Weights of a small transformer language model: 54.8M parameters.
Each number is 128 + 32 x the weight over its row's rms, rounded and kept within 0 to 255. Layers, rows and columns count from 0. The size above them is the row's rms in percent of the matrix's.

# layer 3 attention key, 448x448, rms 0.136, rows 278-382, columns 64-127
size [100 101 111 101 107 108 104 103 103 102 108 116  98 107 108  99 104 100 106 104  97 105 104 103 105 100 110 100 106 102 106 104 107 100 102 103  99 108 110 111 104 109 112  78  78  78  84  72  72  70  84  74  55  76  57  77  69  74  72  74  74  76  73  76  74  69  78  70  80  72  72  72  68  79  75  71  75  77  77  76  68  67  66  77  77  79  72  71  72  73  68  81  74  68  77  70  78  70  75  74  73  71  75  77  73]
[[100 166 113 129  84  73 122 147 114  91 163 170 131 121 101 131 144 138 181 119  85 159 199 167 126 114  77 148  94 175 124 140 145 101 132 144 107  79  58  86 147 121 154 118 123 126 125 161 101 132 157 154 193  55 138 172 129 107 130  93  99 164 142  89]
 [197 143 127 145  54  67  99 111 113 161  95 143 111  94 138 151 149 136 119 175 199 156  51 189 151 174 140 109 126 105 100 113 179 116  84 132  99 113 147 116 104 149 104 114 131 112 133 100 122 136 124 168  83 110 161  79  91 147  71  90 134 111 112 171]
 [145 163 144 177 101 117 108 131 171 105 157  59 135 169 109 114 192 116 159 150 105 135 113 111 125 162  88 185 134 118  60 151 135  75 129 164 162 127 126 127 125 168 123 161 130 132 132  89  96 155 149 195 173 162  94  86 173 113 189 145  72 124 123 115]
 [149 127 149 130  99 114 113 108 148 105 188  84  88 107 126 161 144 143 114 131 166  89  88 144 132 113 161 152 132 106 152 141 136 118 137 116 185 152 121 107 145 151 108 123 161  90 151 129 134 170 143 154  89 101 133  72 100 142 151 175 125 121 122 134]
 [160 153 138 136 104 161 157  76 173 150 137 133 116 107 119 101 105 107 107 142 121 147 110  66 100 229  81 137 113  87 137 188  59 105 116 142 125 147 142  89 175  88 103 167 148 166 182 122  97  80  95 113  51 127 146 137 134 170 111 154 110 108 154 130]
 [131 147 143 114  53  92 163 126 209  93 159 141 149  95 131  93 171 169  76 167 181 107 130 129 116 120 112  71 103 184 151 181 117 106 178  73 131 154  61  98 117 100 115 115 152 141 165 107 114 167 122 145 152 137 180 167  23 174 141 104 109 156 114  73]
 [113 109 106 116 101  73 120 136 120 106 135 182 166 108 104 162 115 208 178 135  95  82 195 191 104 114 149 174 121 111 142 113 147 116 179 107 105 155  54 193 182 191 108 191 157 104 125 145 162 174 111 157 115  78 150 152 106 105  81  38 130 180 126 132]
 [121 165 162 140 164 129 128 181  62 105 150 109 168 135 155 122 133 122 162 116 131 111 120 173  60 133 122 129 125 113 161 158 211  98 108 109 144 215  83 196  95  91 143  96 127 128  77  89  57 142 100 173 123 157  94 151 113 136  83 162 159 178 122 139]
 [133 161 135 103  98 113  86 103 212 145 154 136  54 118 182  93 138 107 129 108 147 184 167 133 106 161 109 115 136  77 165 148 118 160 152 105  90 122 136 135  95 151 168 148 100  98 147 131 112 172 107 201 169  70 153 107 120 171 157 131 124 114 168  80]
 [147 130 163 172 191  91 118 123  54 177 105 109 121 149 161  89  94 120  94 140 124 103 110 181 150  88 110  78 145 162 113  94 183 115 109 160 142 129 119  93 118 110  85 137 118  98 156 129 112 132 175 138 155 182  85  91 204 101 140 164 162 108 101 163]
 [115 154 157 114 155 125 116 169 125 137 163 140 126 109 105 149 133 125 113 114 113 110 191 125 178 166  90  69 116 122 156 157 106 155 141  84 140 142  62 143 137 150 109 112 155 129 136 149 169 142 132  54 110 100 131 149  97  51 137 111  79 138  69 122]
 [176 177 149 133 159 124 113 131 108 166 129  92 137 135 104 129 136 175  93 172 115  85 110 144  79 121  72 140 118 124  50 116 131 149 115 154 137 168 159  89  94 109  93 155 106  87 139 176 102 125 198 139 123 121 131 148 120 165 130 168  71 180 117 146]
 [125  61 120 134  77 174 121  92 226 100  91 136 149 104  35 143 128 101 176 102 119 146 150 121 193 130 130  97  86 144 108 106 109 101 143  65 141 125 122 105 145 184 191 158 208 142 123 147 103 160 116 136 118 170 135 141 147 136 164 128  88 194 128 185]
 [166  62 128 140 104 120 162 158 174 148 124 124  98 150 127  99 153 166 101 102 162 235  84 121 127 179 153 139  94  53 186 106 147 129 127 105 115  80  87  91 107 118 127 173 182  77 106 147 150  94 128 164 170  99 155 102 178 182 194  98 155 137 101  77]
 [107 100 129 128 100 124 151 115  80  97 138  86 135 118 167  96 137 102 121 146 120 173  67 165 148 139 118 143 154 151  68 113 132 107 196 161 119  25 161 133 147 114 119 125 109  93 109  81 154 211  74 140 118 156 105 181  89  75 111  77 125 159 145  94]
 [ 92 114  20  99 113  77  82 123 156 159 119 191 132 144 139 143  89 200 142 112 158 196  70 113 140 158 138 181 124 114 148 135  23  98 155 163 186 124 102  99 156 102 133  97 121 114 138 125 151 164 106 134  65 140 107  94  81  97 159 136 144 191  78 130]
 [154  89  83 131 117 116 100 125 103 123 195 140  60 176 112 186 101 183 147 182 131  97 160 185  80 142  85 117  68 101 137 159  86 104 124  87 100 147 118 162 226 120  80  83 150 101 125 129 106 181 177 105  82  91  88 144 141 181 122 143 130  48 134  80]
 [173 124  98 155  92 179 114 107 150 100 131 112 113 106  85 133 186 116 110  87 132 146 105 167 116 111 135 161  83 154  76  80 168 114  84 178 118 137 120 113 122 158  95 163 157  75 147 127 149 155 181  62 124  60 157 136 168 165 107 131  48 162 123 107]
 [136 136 139 163 172 108 153 110  83 102 108  99 168 116 111 110 119  94  90 179 108  83 130 158 113 123 180 148 172 102  86 112 212 194 106 181 178 119 212 145  81 144 130 157 138  95 103  74 128 109 130 145 144 137  85 110  76 140 144 127 150 148 113 136]
 [106  92 170 184 156 174 165 102 114 138 156 153 104  76  66 184 132 113 112 166 104  98 119 163 165 133 137  80  88 146  98 124  98  95 164 110 117  99 131 120 162  91  65 121 176 103 135 142 139 157 191 116 113 120 121 138 105 108 141 136 102 135  98 161]
 [157 144 132  88  83 164  98 182 165 156 214 146 143 152  86 125 116 128 153 109 107 110 138 164  78 170  73 107 126 124 102 149 169 196 125 193 116 180 120 107  71 138 131  94 168  85 109 149 146 134  98 125 155 113 108 154 142 106  50 167 146 144 159 170]
 [132 154 153 122 141 128  82  88  80 179 112 139 129 106  83 110 129  81  28 143 178 160 143 128 152 122 136 130 133 156 147 185 186 103 143 150 141 170 163  98 123 122 132  78 169  97 161  90 107 127  97 120 115 108 151 136 180 116 136  88 161  82  63 162]
 [138  94 116 143 132 118 172 115 133 144  74 135 139 138 159  97 112 175 108 148  61 171 146 144 180  75 154  91 125 112 115 176 123 123 142 117 188 150 142 166 138 101 109 129 133 122 101 157 145 142 154  74 171 115 147 117  62 159 149  58 131 139 113 110]
 [136 175 125 113  93 132  38  87 104 100  87 138 128 104  81  91 167 118 159 138 169 150  84 126 103 154 138 174 125 168 189  99  96 146 156 101 129  74 154 114 118 103 173 150 193 101 159 147 146 140 124  98 180 119 116  88 163 142 135 176 131 161  89  82]
 [149 183 202 134  87 181 154 164 124 109 105 146 131 151 123  92 148 124 138  84 105 154 138 142 145 171 103 180 172 143 114  93 147 135 111 143 156 134 165 108 123 155 104 134 122  94 203 107 152 145  95 147 143  96 145  88 147 106 108 152  93 134 116 143]
 [155  70  99 121 124 126 105  73 127 108 147 170 119 163 127 113  95 122  85 106 160 123 189 103 102  60 149 107  90 107 137 115 173 162 119  77 158 106 125 148 159 106  92 157 111 117 186 154 115 158 131  82 145  72 103 175 123 149 133 131 148 136 116  80]
 [171 120  79  90 145 119 130 151 114  79 157 130 122 119 135 129 152 110 102 147 200 119  83 171 127 133 162 126 136 117 139 131 207 138 128 150  93 135  74 164 135  89 129 102 165 103  84 147 162 128  90 151 151 187 141 101 100  69 119 129 140 170 168 143]
 [164 129 151 119 170 122  82 123 104 122 162 135 122 131 123 131 155 120 199 149 131 137  35 125 134 101 165 168 135 141 186 152 136 115  98 169 172 111 137  64 126 128 159 139 144 125 104 132 108 105  76  99 108 180 133 181 100 119 131 136 121 160 127 113]
 [109  97 188 123  92 117  94 132 159 178 109 168 173 140 132 121 131 182 133 132 101 110  85 154 144 130 122 119 124 147 130 104 125 136 134 152 159 121 140 144 105 136 112 136 132 166 129 113 149 156  96 193 114 155  93  94  93 118 147 139 106 118 104 104]
 [ 65 175 138 116 187 138 177 183 101  96 132 100  94 140 141 124 162 128 123  88  94 118 136  62  91 110  70 139  97 185 162 161  68  92 109 168 157  52 107 179 118  93 101  71  91 178  88 126 104 107 155 112 130 176 148 147 119 114 153 195 134 132 140  88]
 [ 58 129 102  96 157  79 124 136 170 147 183 135 171 146 161 121 134 175 122 141 166 147 148 167  89 141 163  63 120  94  62 120 154 174 147 134  16 136  67 117 131 148 105 186 137 120 140 165  73 153 134 131 175 137 161 160 144 118 141 119 153 124 151 118]
 [141 125  86 141 129 162  62 111  72 107 119 117 115 167 118  93  62  79  93 122 127 189 107 131 105 177 162 134 125 150 168 122 158 178 148 106  86 132 193 165  91  85 110  98  93  81 121 148 124 117 106 119 153  98 193 135 185 184 110 154 125  83  87 114]
 [165 125  63 177 110 171  86 120 134 138  82 155 163 116 145  94 152 108 162 104  75 104 132 120 120 194 114 118 146 138 170 108 126 130  70 121 122  70 142  91 179 123 132  81 114  89 114 157 105 148  70  79 135 153 106 126 106 157 125 168  74 147 121 148]
 [123 131 124 143 112 158 114 157 151  97 103 255 179 113 155 124  96  80  81 141  99  73  64 182 148 152 118  85 151  89 119 179 116 148 139  40 161 140  53 107 108 130 123 120 142 141 139  90 114 110  80 111  94 101 134 113 155 137 123 106  88 147 155 142]
 [ 94 124 108 119 123 113  98 108 128 177 134 100  89 172 167 170  85 146 101 135 151 116 114 176 139 123  62  54 150 120  91 145 152  76 133 128  72 115 159 138 136 141 130 100 127 142 100 154 175 133 116 146 104 150 154 119 128 122  89 133 106  21 137 123]
 [142 105  96 173 141 154 127 128 131  73 111 126 172 106  97 136  96 167 136 128 148 145 113 147  86 175 153 200 135 150  89  76  96 100 152 109 166 122 194 176 126  87 161 131 124 153 110  74  93 107 126 172 161 131  95 123 128 169 126 192 152 179 124  47]
 [172 119 135 116 147  82 124  51 165 140 132 112 106 191 160 159 136  43 163 140 133 143 125 154 203 155 180  69  90 106 134 163 180 130 121 176  99 124 133 128  92 149 131 152 148  71 135  99  88 111 102 105  80 113 141 175 120 131  81 115 150 153 180 163]
 [111 143 149 110 166 143 139 148  85 120 109 136 140 191 186 131 100 184 184 155  67  93 156 101 155  94 116 131 172 142 139 168 111  97  91  86 158 125 155 158 102  82 139 139 106 118 121 133 148  84  81 122 138 127  90  74 155 130 127 118 159 114 107 102]
 [123 109 156  72 138 132 140  43 180 127 147 113 111 144 142 120 149  64 102 118 232 115 118 153 131 110 107  98 127 137 139 146 145  69 179 126 170 166 126 134  75 138 145  87 169 158  97 168 109 158 111 125   3 133 158 145  85  71 134 119 120 116 115 106]
 [131 129 125 126 131 126 122 171  97 101 136 149 160 179 104 123 160  52 132 147 113 165 158 134 133 153 127 133 110 154 105 108 158 104 115  82 175 161  73 127 160 130 165 107 103 134 134 119 105  92  97 151 160 129 113 110 101  82 173  99  95 169 138  93]
 [108 126 131 137 107 110  78 124 120 178 172 131 147 183 154 123 100 109 143 119  75 113 162 117  63 100 160 123 169 117 115 128 101 179 136 161 190 108 145 145 130 159  96 165 109 152 176 125 141 115  83 113 166  95 100  82 121 150 147 107  80  96 132 160]
 [ 96 107 115 103 144 131 139 161 109  77 103 173 103 158 125 121 139 141  82 179 117  92 163 140 168 114  68  94 147  79 171 112  93 164 162 127 130  78  84  96 105 106 131 141 132 147 192 183 181  98 179 125 182 117 145 120 149  74 129 115 111  92 122 139]
 [108 137 136 129  86 132 136 131  97 135 146 232  74 142 127 130 141 104 152 145  92 158  92 137 101  97 147  82 186 127 145 117 157 145 160  77 140 128 119 151 107 175 134 132 133  93 163 138 156  83 163 119  91 139 149 115  89  77  91 173 141  85 143 110]
 [ 85 191 150 159 130 113 168 134 137  82  96 244 114 123 122 187 193  80 130 148 134  90 170 173 109 161 110 114 170 116 136  67  83 101  79 112 154 103 161 100 156 116 136 114  87 102 161 106 177 102 137 149  58 142 171 191 111 130  94 166 131 123 138 142]
 [133  79 120 129 144 194 125 155 131 148 175  49 128 107 101  90 131 140 151 133  83 127 103  60 104 111 124 119 146 115 141 131 136 146 133 165 116 142  85 137 117 123 131 139 163  93  82  98 103 121 133 128 163 101 107 118 164 103 146  63 141 136  59  76]
 [ 44 127 115 133 116  91 122 126 174 104 126 105 128 124 166 149 152 122 138  73  73 100 155 170  94 153  97 109 161 151 142 128  89 116 130 147 106 109  99 122 157 129 132  34 149 132 144  74 133 132 169 129 124 153  97 193 126 158 145 128  78 106 104 179]
 [ 93  62 106 193 146 130  68 143 151 131 167  37 142 157 121  76 102 172 130 101  85  99 122  87 129 110 120 117 101 146 142 138 151 138 158 128 114 169 109 128 151 129 135 109 151 169 120 135  90 131 114 124 167 157 112  84 176  72 149 126 113  85 173 108]
 [130 111 121 152 129 235  77 114 184  88 182 123 189  99 158 146 104 165 106 136  95  86 146 151 114 133 155 125 143 124 129 146  69  88 126 156 145 100 150 109 120 158 142  83  52 160 116 209 167 132 119 165 149 132 138 142 143 111 146 125  85 110 108 146]
 [218 140 125 152 124 135 115  98 163  90 161 169  62 115 101 182  96 132  92 133 153 152 100 134  97 178  93 149  62 129 182 132 113 131 124 146 143  97 119 136  81 160 133 153  39 192  95 138 107  88 128  91 183 162 100  93 124 139 125  94 144 103 212 117]
 [ 63 121 104  96 108 122 169 167 141  91 156 106 133  60 116 119 100 130 196 115 122 135  99 113 172 126 152 124 119 120 128 116 145 160 119 121  85 131 135 194 148 157  94 133  98  90 195 111 148 180 131 126 122 110  98  99  91 135 106 143 118 117 141 108]
 [110 108 135 149 181 148 156 146  90 137 180 106 139 123 101 133 126 148 182 192 121  97 135 120 137 142 137 143 130  84 120 105 136 121  47 145 136 140  67 139 202 125 142 123 159  98  55 118 139 152 103 137  96  76 122 178 114  57 181 174 168  68 132 117]
 [151 110 144 153 153 140 114 128 111 167 183  90 135 147 142 109 119 143 140 135  97 135 121  86 125  89 175 127 127 105 148 147 146 128  76 113 131 149  43 123 180 142 112 129 170  86  65 157 131 181 102 129 136  77 152 153 148  78 163 127 142 110 107  80]
 [120 126  75 136  83 168 132 136  93 161 169  79 116 131 203  66 123 157 140 160 108 125 145  60 118 108 255 113  89  87 122 146 178 143  94  92 105  77  89 121 111  96 106 152 129 154  64 161 159 163 111 161 147  97 153  75 190 131 139 144 140 229 158  63]
 [103  73 100 133 107 184  89  92 129 153 156  50 139 185 125  50 111 168 118 106  88 126 138  69 100 123 144 126 113 108 155 185 147 130 117 118  93 178  54 162 106 145  92  95 124  96  99 133 127 104 122 154 162 130 126 108 188  99 174  90 132 112 148 123]
 [ 89 101 119 189 122 105 115 144 127  83 107 147 136 122 119 125  65  86 130 113 129 120 104  97 121 159 140 152  99  93 109 154 142  77 197 101  64 135 187  94 148 132 135 155 134  98 161 171 110 131 107  99 132 163 127 113 183 143 118 123 145 123 129 144]
 [ 90 131 165 156 153 117 134 164  96 147 160  34 148  84 114 109 175 160 164 102 175  95  80 111 111 125 180 116  93 153 108 120 120 148 159 160  91 144 148 102 112 158 117 123 130 115  96 114 129 174 104 129 194  90 158 107 116 113 145 116  92 127 114  90]
 [124 107 124 105  76  93 103  98  58 132  91 122 112  85 132 111 192 111 102 109 121 165 154 122  50 127 140 118 138  92 169 109 126 142 132  91 174 122 115 132  81 129 117 101 100 158 125  88 179 110  95 146 122 162 136  92  74 187  84 105  90 141 126 125]
 [156 119 127 138  59 174 155 117 166  88 166 131 145 124 152 152 143 123 126  91 137 160 134  97 108 222 175  99 119 135 151  82 156 157 130 113 142  69 101 150 100 136  99 136 111 171 122 148 124 161 162 100 144 128  85  68 186 166 103 123 153 140 163 122]
 [ 47 200 128  98  79 112 159 112  84 131 125 145 115 161 123 144  98  61 137 140 136 185 110  88 135 131 132 153 128 133 185 104  88 124 164 125 114  90 179 138 179  91 144 144 214 140  86 168 152 169 131 138  78 136 104 117 120 233 110  79 133 166  67 128]
 [133 136  93  97 102 118 180 136 122 144 104 129  88  85  86 121 116 124 144 100  98 128 116 117 157 128 163 135 164  70 180 137 128 120 172 121 124 117 167 148 137 101 131 141 111 144  97 102 142 116  95 152 159 167 100 168 169 147  88 134  90 143  58 130]
 [ 84 183 150 156 165 185 170 125 145 134 159 163 135 140 131 101 125 121 183 168 152 163  86 114 172 147 148 186 115 107 133  91 131 114 155 185 116  61 134 138 170  97 103 185  97  64 177 156 124 117 146 119 108  69 110  68 191 174  91 144 189 162 123 140]
 [112 184 157 146 112 114 156 145  88  73 123 155 140  87 138 203 106 188 174 133 166  98 147 116 103 132  98  79 141 137 134 135 143  54 162 141 145 145 148 120 165  99 107 114 157 100 118  79 121 159 141 136 158  95 160 147 150 117  93 120 113 102 147 115]
 [110 119 170 156 149  95 134 138 194 140 134 169 140  79 152  97 107  96 125 104 135 139 154 160 154 123 197  96 105  94 107  79 140  88 107 122 120 142  96 116 124 167 110 150 172 122  87 124 121 115 158 131 167 112 142 156  64  79 150 142  96 145 105  85]
 [153 146 122 103 122 158 120 170  84 121 152  53  88  59 164 137 104 103 126 208 137 119  96  68 111 167 119 108  44 108 131 167 119 166 107 105 113 146 114 146 126 153 124 165  84 144 105 143 132 124  52  81 101 120 167 138 121  97  94 124 117 187 122 175]
 [101  90 132 118 149 142 167 111  95 103 149  48 117 150  97 118 133 167 132 102 107  99 156 102 146 139  83 157 191 127 110 189 121 176 161 122 133 136 179  84 139  81 103 152 122 119 110  51  94 118 101 122 103 118  96 187  85 139 121 130 114 104 160 172]
 [131 116  99 151 106 153 114 209  60  88 100 128 165 136 134 140 106  88 116 145  87  95 109  99  77 153 129  98 114 124 135 159 167 144  82  85 122 127  75 118 104 206 140  27 140 114 108 165 119 112  87 113 130 183 136 112 140  73 187 178 125 115 141  79]
 [140  60 192 147  98  93 117 162  92  64 161 137  72 114 114 151 144 141 121 143 138  96 115 174  36 142  70 150 164 169 133  81 143 114 158  95 209  99 120  89  93 130  99 101 181  83 116 175 141 141 130 155 144 105 133  96 145 135 193 152 135  90 122 147]
 [131 100  88 133 178 104 107 100 127  75 126 137 136 138  98 182 161 162 162  99 166  75 125 125 117  67  81 151 108 195 124  70 111  56  84  95 179 100 138  77 159 141 133 125 125 124 105 157 147 116 123 118 141 179 164 130 140 143 191 160 139  51 149 119]
 [160  78 112 125  95 150 110  86 161 100 109 147 163 141 106  93 140 140 110 157  60 169 152 103 176 161 119 115 139 111 163 121 104  90  99  87 152 121 185 170 160 165 154  77 129 136 133 195 183  86  77 140 150 148 206 127 117  68  88 123 189 111 146  86]
 [166 125 173 105 154 143 112  83 126 133  97 155 157 164 160 149  96 130 124 116 128 137 158 147 156 147 160  80 180 121 167 192 113 122 156 149 151 158 141 138 147 125  99 143 124 136 116 159 135 167  95 118 147 171 157 156 109 151 127  42 100 142  96 153]
 [129 104 127 140 122 177 122 101 131 152 132 152  78  92  84 146 111 151 145  91 134 158 118 139 131 142  91 145 118 113 188 139  98 136 130 139 201  94 174 111 171 115  84 127 143 121  98 166 110 133 131 153  85 234  60 127 144 196 133 122 108  81 136 141]
 [157 126 127 146 126  39 132 184  89 101  93 187 161  86  77 120 149  94 116  43 147  85 149 132 126 126 126 153 135 155  96  81 168 102 122 157 135 122 106 172 181 132 129 103 167 129 105  63 165 148 148 168 163 146 139 198  87 118 114 220  63 128  92  92]
 [173 134 157 106 197 120 164 112 151 170 107 121 130 126 147 140 154 180 166 128 143 127 151 156 112  39 163 157 157  98  92 175 115 126  90 146 109 105 125 104 159 113 162 111  36 200 105 134  97 143 117 149 158 139 128  87  98 123 116 165  85 163 160 135]
 [116 117 122  92 116 166 119 178 167 143 108 139 204 116 181 110 111 127 114 148 104 192 125 101 153 127 161 159  82 144 122 100 131 171 134 117 185 114 142 125 148 139 163  90 145 172 150 171 143 152  85 134 185 109 177 112 142  88 145 101 145 103 152 118]
 [108 123 117 112 117 130 127  43 145 119 171 100 127 104 121 148 151 143 114 109  55 209 136 125 146 142 115 141 164  42 159 159 165 162 166 137 201 112 146 155  71  57 122 182 128 105 150 120 113  81 144 133 116 108 107  87 117 133 134  71 145 139 159 111]
 [130 130  75 144  67 152 132 175  98 135 152 196 162  98 165  83 119 139 199 111 110 132  80 131 119 103 216 124 150 110 136 102 120 166  59 147 114 106 117 148 130 130  87 128 127 130 100 101 110 217 153 189 174 143  92 112 105  83 173 195 135 130 163 121]
 [134 107 144 124 107  77 140 115  27 118  94 125 139 133  95 120 153 121 134 137 163 156 154 163 127 127 115 121 156 106 144  74 120 132  57 200 133 126 119  90  91 142 139  70 220  98 144  91 144 115 154 136 119 162 181 127 138 129 164 115 130  97 109 135]
 [108 137  63 145  97 133 184 176 133 114  77  73  83 194  98 102  99  99 129 135 167  76 126 146 131 130 117 172 162 108 136 160 149 191 122 134 105 157  68 134 122 155 174  82 126 143 105 155 141  86 161 153 124 176  98 108 133  93 128 144 118 157 133 149]
 [117  98 110 119 138 121 140 115 143 118 101 157 178 189  72  55 178 158  90 107  95 124 163 112 110 189 146 138 156 115  82 143 170  90 130 118 116 145 152 161 109 100 154 101 102 143  87 143 156  50 128 138 122 149 159 117 118  98  98 139 185 135 128 127]
 [151 102  92 140 121 131 141 121 111 187  93  93 113 128 116  84  44 118 174 131 111 147 123  96 154 145 103 113 141 138 149 107 143  99  86  87 192 182 148  67 142 175  99  76 116 117 123 141 204 122  83  92 105 149 119 138 153 140 153  97 108 125  87  89]
 [137 139 117 138 147 151 111 131  93 117 143 124 170 176 154 159 141 121  69 122 156 165 187  93 122  91  99  85  91 143 133 180 159  98 130 123 131 133 103 140 113 135 102 131 122 121  93 191  51 134 108 144 160 154 169  98 114 120 131 129  65 140 110  94]
 [130 102 121 146 145 145  84 117 152 173 162 108 107  90 135 157 116  89 118 119  74 122 137 150 118 159 183 157 111 116 171 136 158 153 188  93 109 123 180 169  78 128 140 119 122 196 171 133 120 210 151  84 126 117 143 132 123 118 167 173 147 166 120 149]
 [173 159  94 102 146 139 160 136 177 193  80 178 147 162 154  90  79 124 128  66 143 119 112 131 127 118 114 138 125 111  70 150 157  75 109 158 195 119 190 129 136 111 180 106 121 141 102 120 121 109 124 165 117 112  96  80 132 141 122  49 163 144  76 162]
 [162 116  72 104 141 130 150  93 158 126  90 210 115 173  91 119 184 134 150 104  96 119 134 102 157 172 150 139 101 110 105 109 179  94 122  73 139 156  83 145 184  91  82  88 128 172 143 109 106  76 182 119 141 157 120 122 145 184 122 209 150 145 154 126]
 [119 113 109 132  93  74 148 154  92 127 136 105 131 146  98  94 123 142 112 141  84 127 104 168 147 138 116 143 140  48 120 109 119 127 103 114 161  91 144 114 139 143 169 102 116 133 128 124 212  71 151 111 110 167 150 107  70  92 149 135 186 111 172  72]
 [152 175 109 117 136 111 113  91 108 144  67 143 144  91 177 164 131 129 105 211  99 142 126  91  60 136 126 119 155 130 135 124 135  91  65 110 202 154 127 106 134 173 109 101 117 172 123 112 136 141  91  66 150  62 115 119 162 141  85 123  58 149 191 115]
 [102 124 149 183 158 139 111  97 159 133 117 130  77 142 134  97  83 146 101 181 157 148 136  94 114 165 179 145  88 148 134 141 121 114 166 164 106 165  29  79 105 110  92  96  95 108 113 165 113 122 153 124 151 103 153 138 141 130 148 112 102 179 118 140]
 [109 142 124 158 138 109 106  71  88  91  94 178 122  94 134 165 137 166 102 111 164 163 147 134 117 115 139  84 167 129 176 113  88 101 107 100 130 110 142 129 165 138 101 144 192  94 144  95 109 122 143 112 107 167 125 146 128 157 161 208  65 159 123  58]
 [105 100 114 104 124 149  86 121 136  78 151 151 132  95 127 137 121 137 133 146 130 128  80 117 116 163 150 126 101 165 148  53  78 137 101  96  76  51 114 168 126  89 130 178 107 123 113 112 108 182 153 150 100 122 112 192  34 175 114 107 109 166 109 137]
 [148 102 136 123 165  72 118 113 113 137 143 169 118 109 204 201 168 116 136 137 117 124  60  86 110 139 152 122 107  92  72 126 154 162  78 160 147 150 145 114 171 134 118 146  95 103 142 120 152 137 170 152 121 125  96 118 137 125 100  82 108  77 129 111]
 [170 140 149  90 131 102 107  88 140 123 142 166  84 165 108 112 146 162 103 114 192 119 184 125 159 163 134 114 101 131 157 120 101 160 172 109 171 149  43 139 164 135 144  97 143 130 112 105 164  87 201 133  92 146 160 150  85 138  95 119 122 112 108 110]
 [ 67 168  82 128 133 123 146 162 162 126 168  93 111  83 151 123 133 167 223 127 104  64  48 122 125  93 113 140 136 101  54 104 129 178 123 130  94  94 132  87 139 118 154 114  70 120 125  92 139 109  73 124 120 100  88 143 114  99 132 127 170  84 178 146]
 [113 142 158 128 176 191 141 119 175 198 154 157  99  77 139  78 100 160 104  67 201 140 166 121 170 123 136 111 195  98 139 141 124  82 101 114 166 129 129  55  78 146  88 178 131 136 109 159  96  70 105 111  52 126 116 150 191 132  90 138 133 191  75 115]
 [ 84 152 141  78  55 158 149 158 152 158 126 107 150 181  97 134 163 137 119 136 112 115 114 130  99 120  87 125 164 193  82 178 162 123 224 124 146 125 137 143  66 102 148 110 170 156  80  88  85  82  90 122  89 104  94 117 130 114 161 131 115 126  92 175]
 [ 65 143 134 107 217  93 142  87 143 129 163 132 132 185 138 152 144 158 119 135 109 149 175 180 137 184 121  58 162 152 109 131 133  79 116  93 117  85 217  71 156 117 119 137  84 197  85 129 117  95 105 107 101 117 129 122 141 146 111 159  95  59 194 100]
 [129 217  99 106 116 166  93 158 152 142 178 183 122  69 156 123 130 165  91 114 170 162  99 121  97 137 102 118 113 162 144  99 106 130 155 131 173 111 105 123 128 168 119 122 188 105  86 127  93 151  74  97 146 109 109 116  82 156 121 101 126 107 125 128]
 [152 134  88 105 141 122 160  77 147 158 157 125 125 152 142 198 178 133 180 139  67 167 143 134 151 130 168 127 120  40 135 147 138 176 128 155 160  95 172 125 130 136 168 160 106 217 120 117 148 102 139 123 154 104 153  73 125 138 154 153 123  99 169 130]
 [107 118  77 127 122 130 153 167 140 163 132  78 139  77 150 144 155 113 154 183 121 106 121  95 126 146 127 162 160 111 110  91 127 169 157 147 115 129 183 131  73 165 121 147  96 161 112 156 181 155 162 132 167 142 117 124  97 100 161 139 172 185 147 120]
 [104 110 183 133 207 150 144 116 168 141 174  98 135 149 132 128 135 177 105 188 160 129  91 169 160 116 169 141 143 127 133 122 116 151 114 164  82 175 127 100  94 103 159 153  95 125  85 180 134 112 103 129 117 194  98 120  97  74 137  97 122 145 130 148]
 [127  81 133 103 188 120 177  90 131 130  95 125  58 141 103 140 147 137 126 124 123 148 131 145 116 142 127 145 144 135 131 156 111  73  95 127 103 145 134 105  91 178 124  97 131 150 107  90 117 116 125 171 144 164 147 141 127 141 117 160 115 117 178 136]
 [161 137 149 165 124  97 142 146 112 103 138 156 118 141 166  99 131 133 120 121 145 108 150 127 132 179 133 116 156  91 167 108 151 111  99 133  80 130 109 175 140 107 148 155 136 103 100 139 119 109 123 102 128 107 161 172 154 127 128 191 115 168 114 141]
 [109 134 171 126 134  57 190 177  68 127 124 154 198 121 103 151 202 142 163 134 129  95 162 167 162 143  66  90 126 105 109 118 169 124 119 148 119 122 117 137 169 134 103 153 215 110 133  73 114 117 199 127 139  93 134 113 115 166 152 153 139 130 131 153]
 [152 119 115 117 138  72 153  80 120 118 114 112 109  64  98 117 131 137 110  64  96  63 160 169 161 118 113  85 134 126 107 110 103  94 111 115 132 150 132 112 168 120 125 104 163 170  85  74 163  94  82 112 112 145 114 173  53 120 120 151  95 116 119 135]
 [150 163 145 119 157 105 127  86 138 162 146 161 123 109 101 130 142 164  91 104 206 105 158 176  99  92 139 128 166 148 128 106  82  70  98  76 221 123 162 151 100 133 118 134 110 147 125 127 125 126 111  98 126 133 117 135 111  87 161 144 163 103 152  80]
 [134  83 141 158  69 123 127 113 130  94  97  66  40 116  39 138 161 116 125 138 130 151 152  96 128 140 129 159 147 138 163 125 162 164 140 117  70 138  61 137 144 139 145 137 157 135 144 171 137 104  71 118  88 185 130 125 144 124 115 155  89 153  92 171]]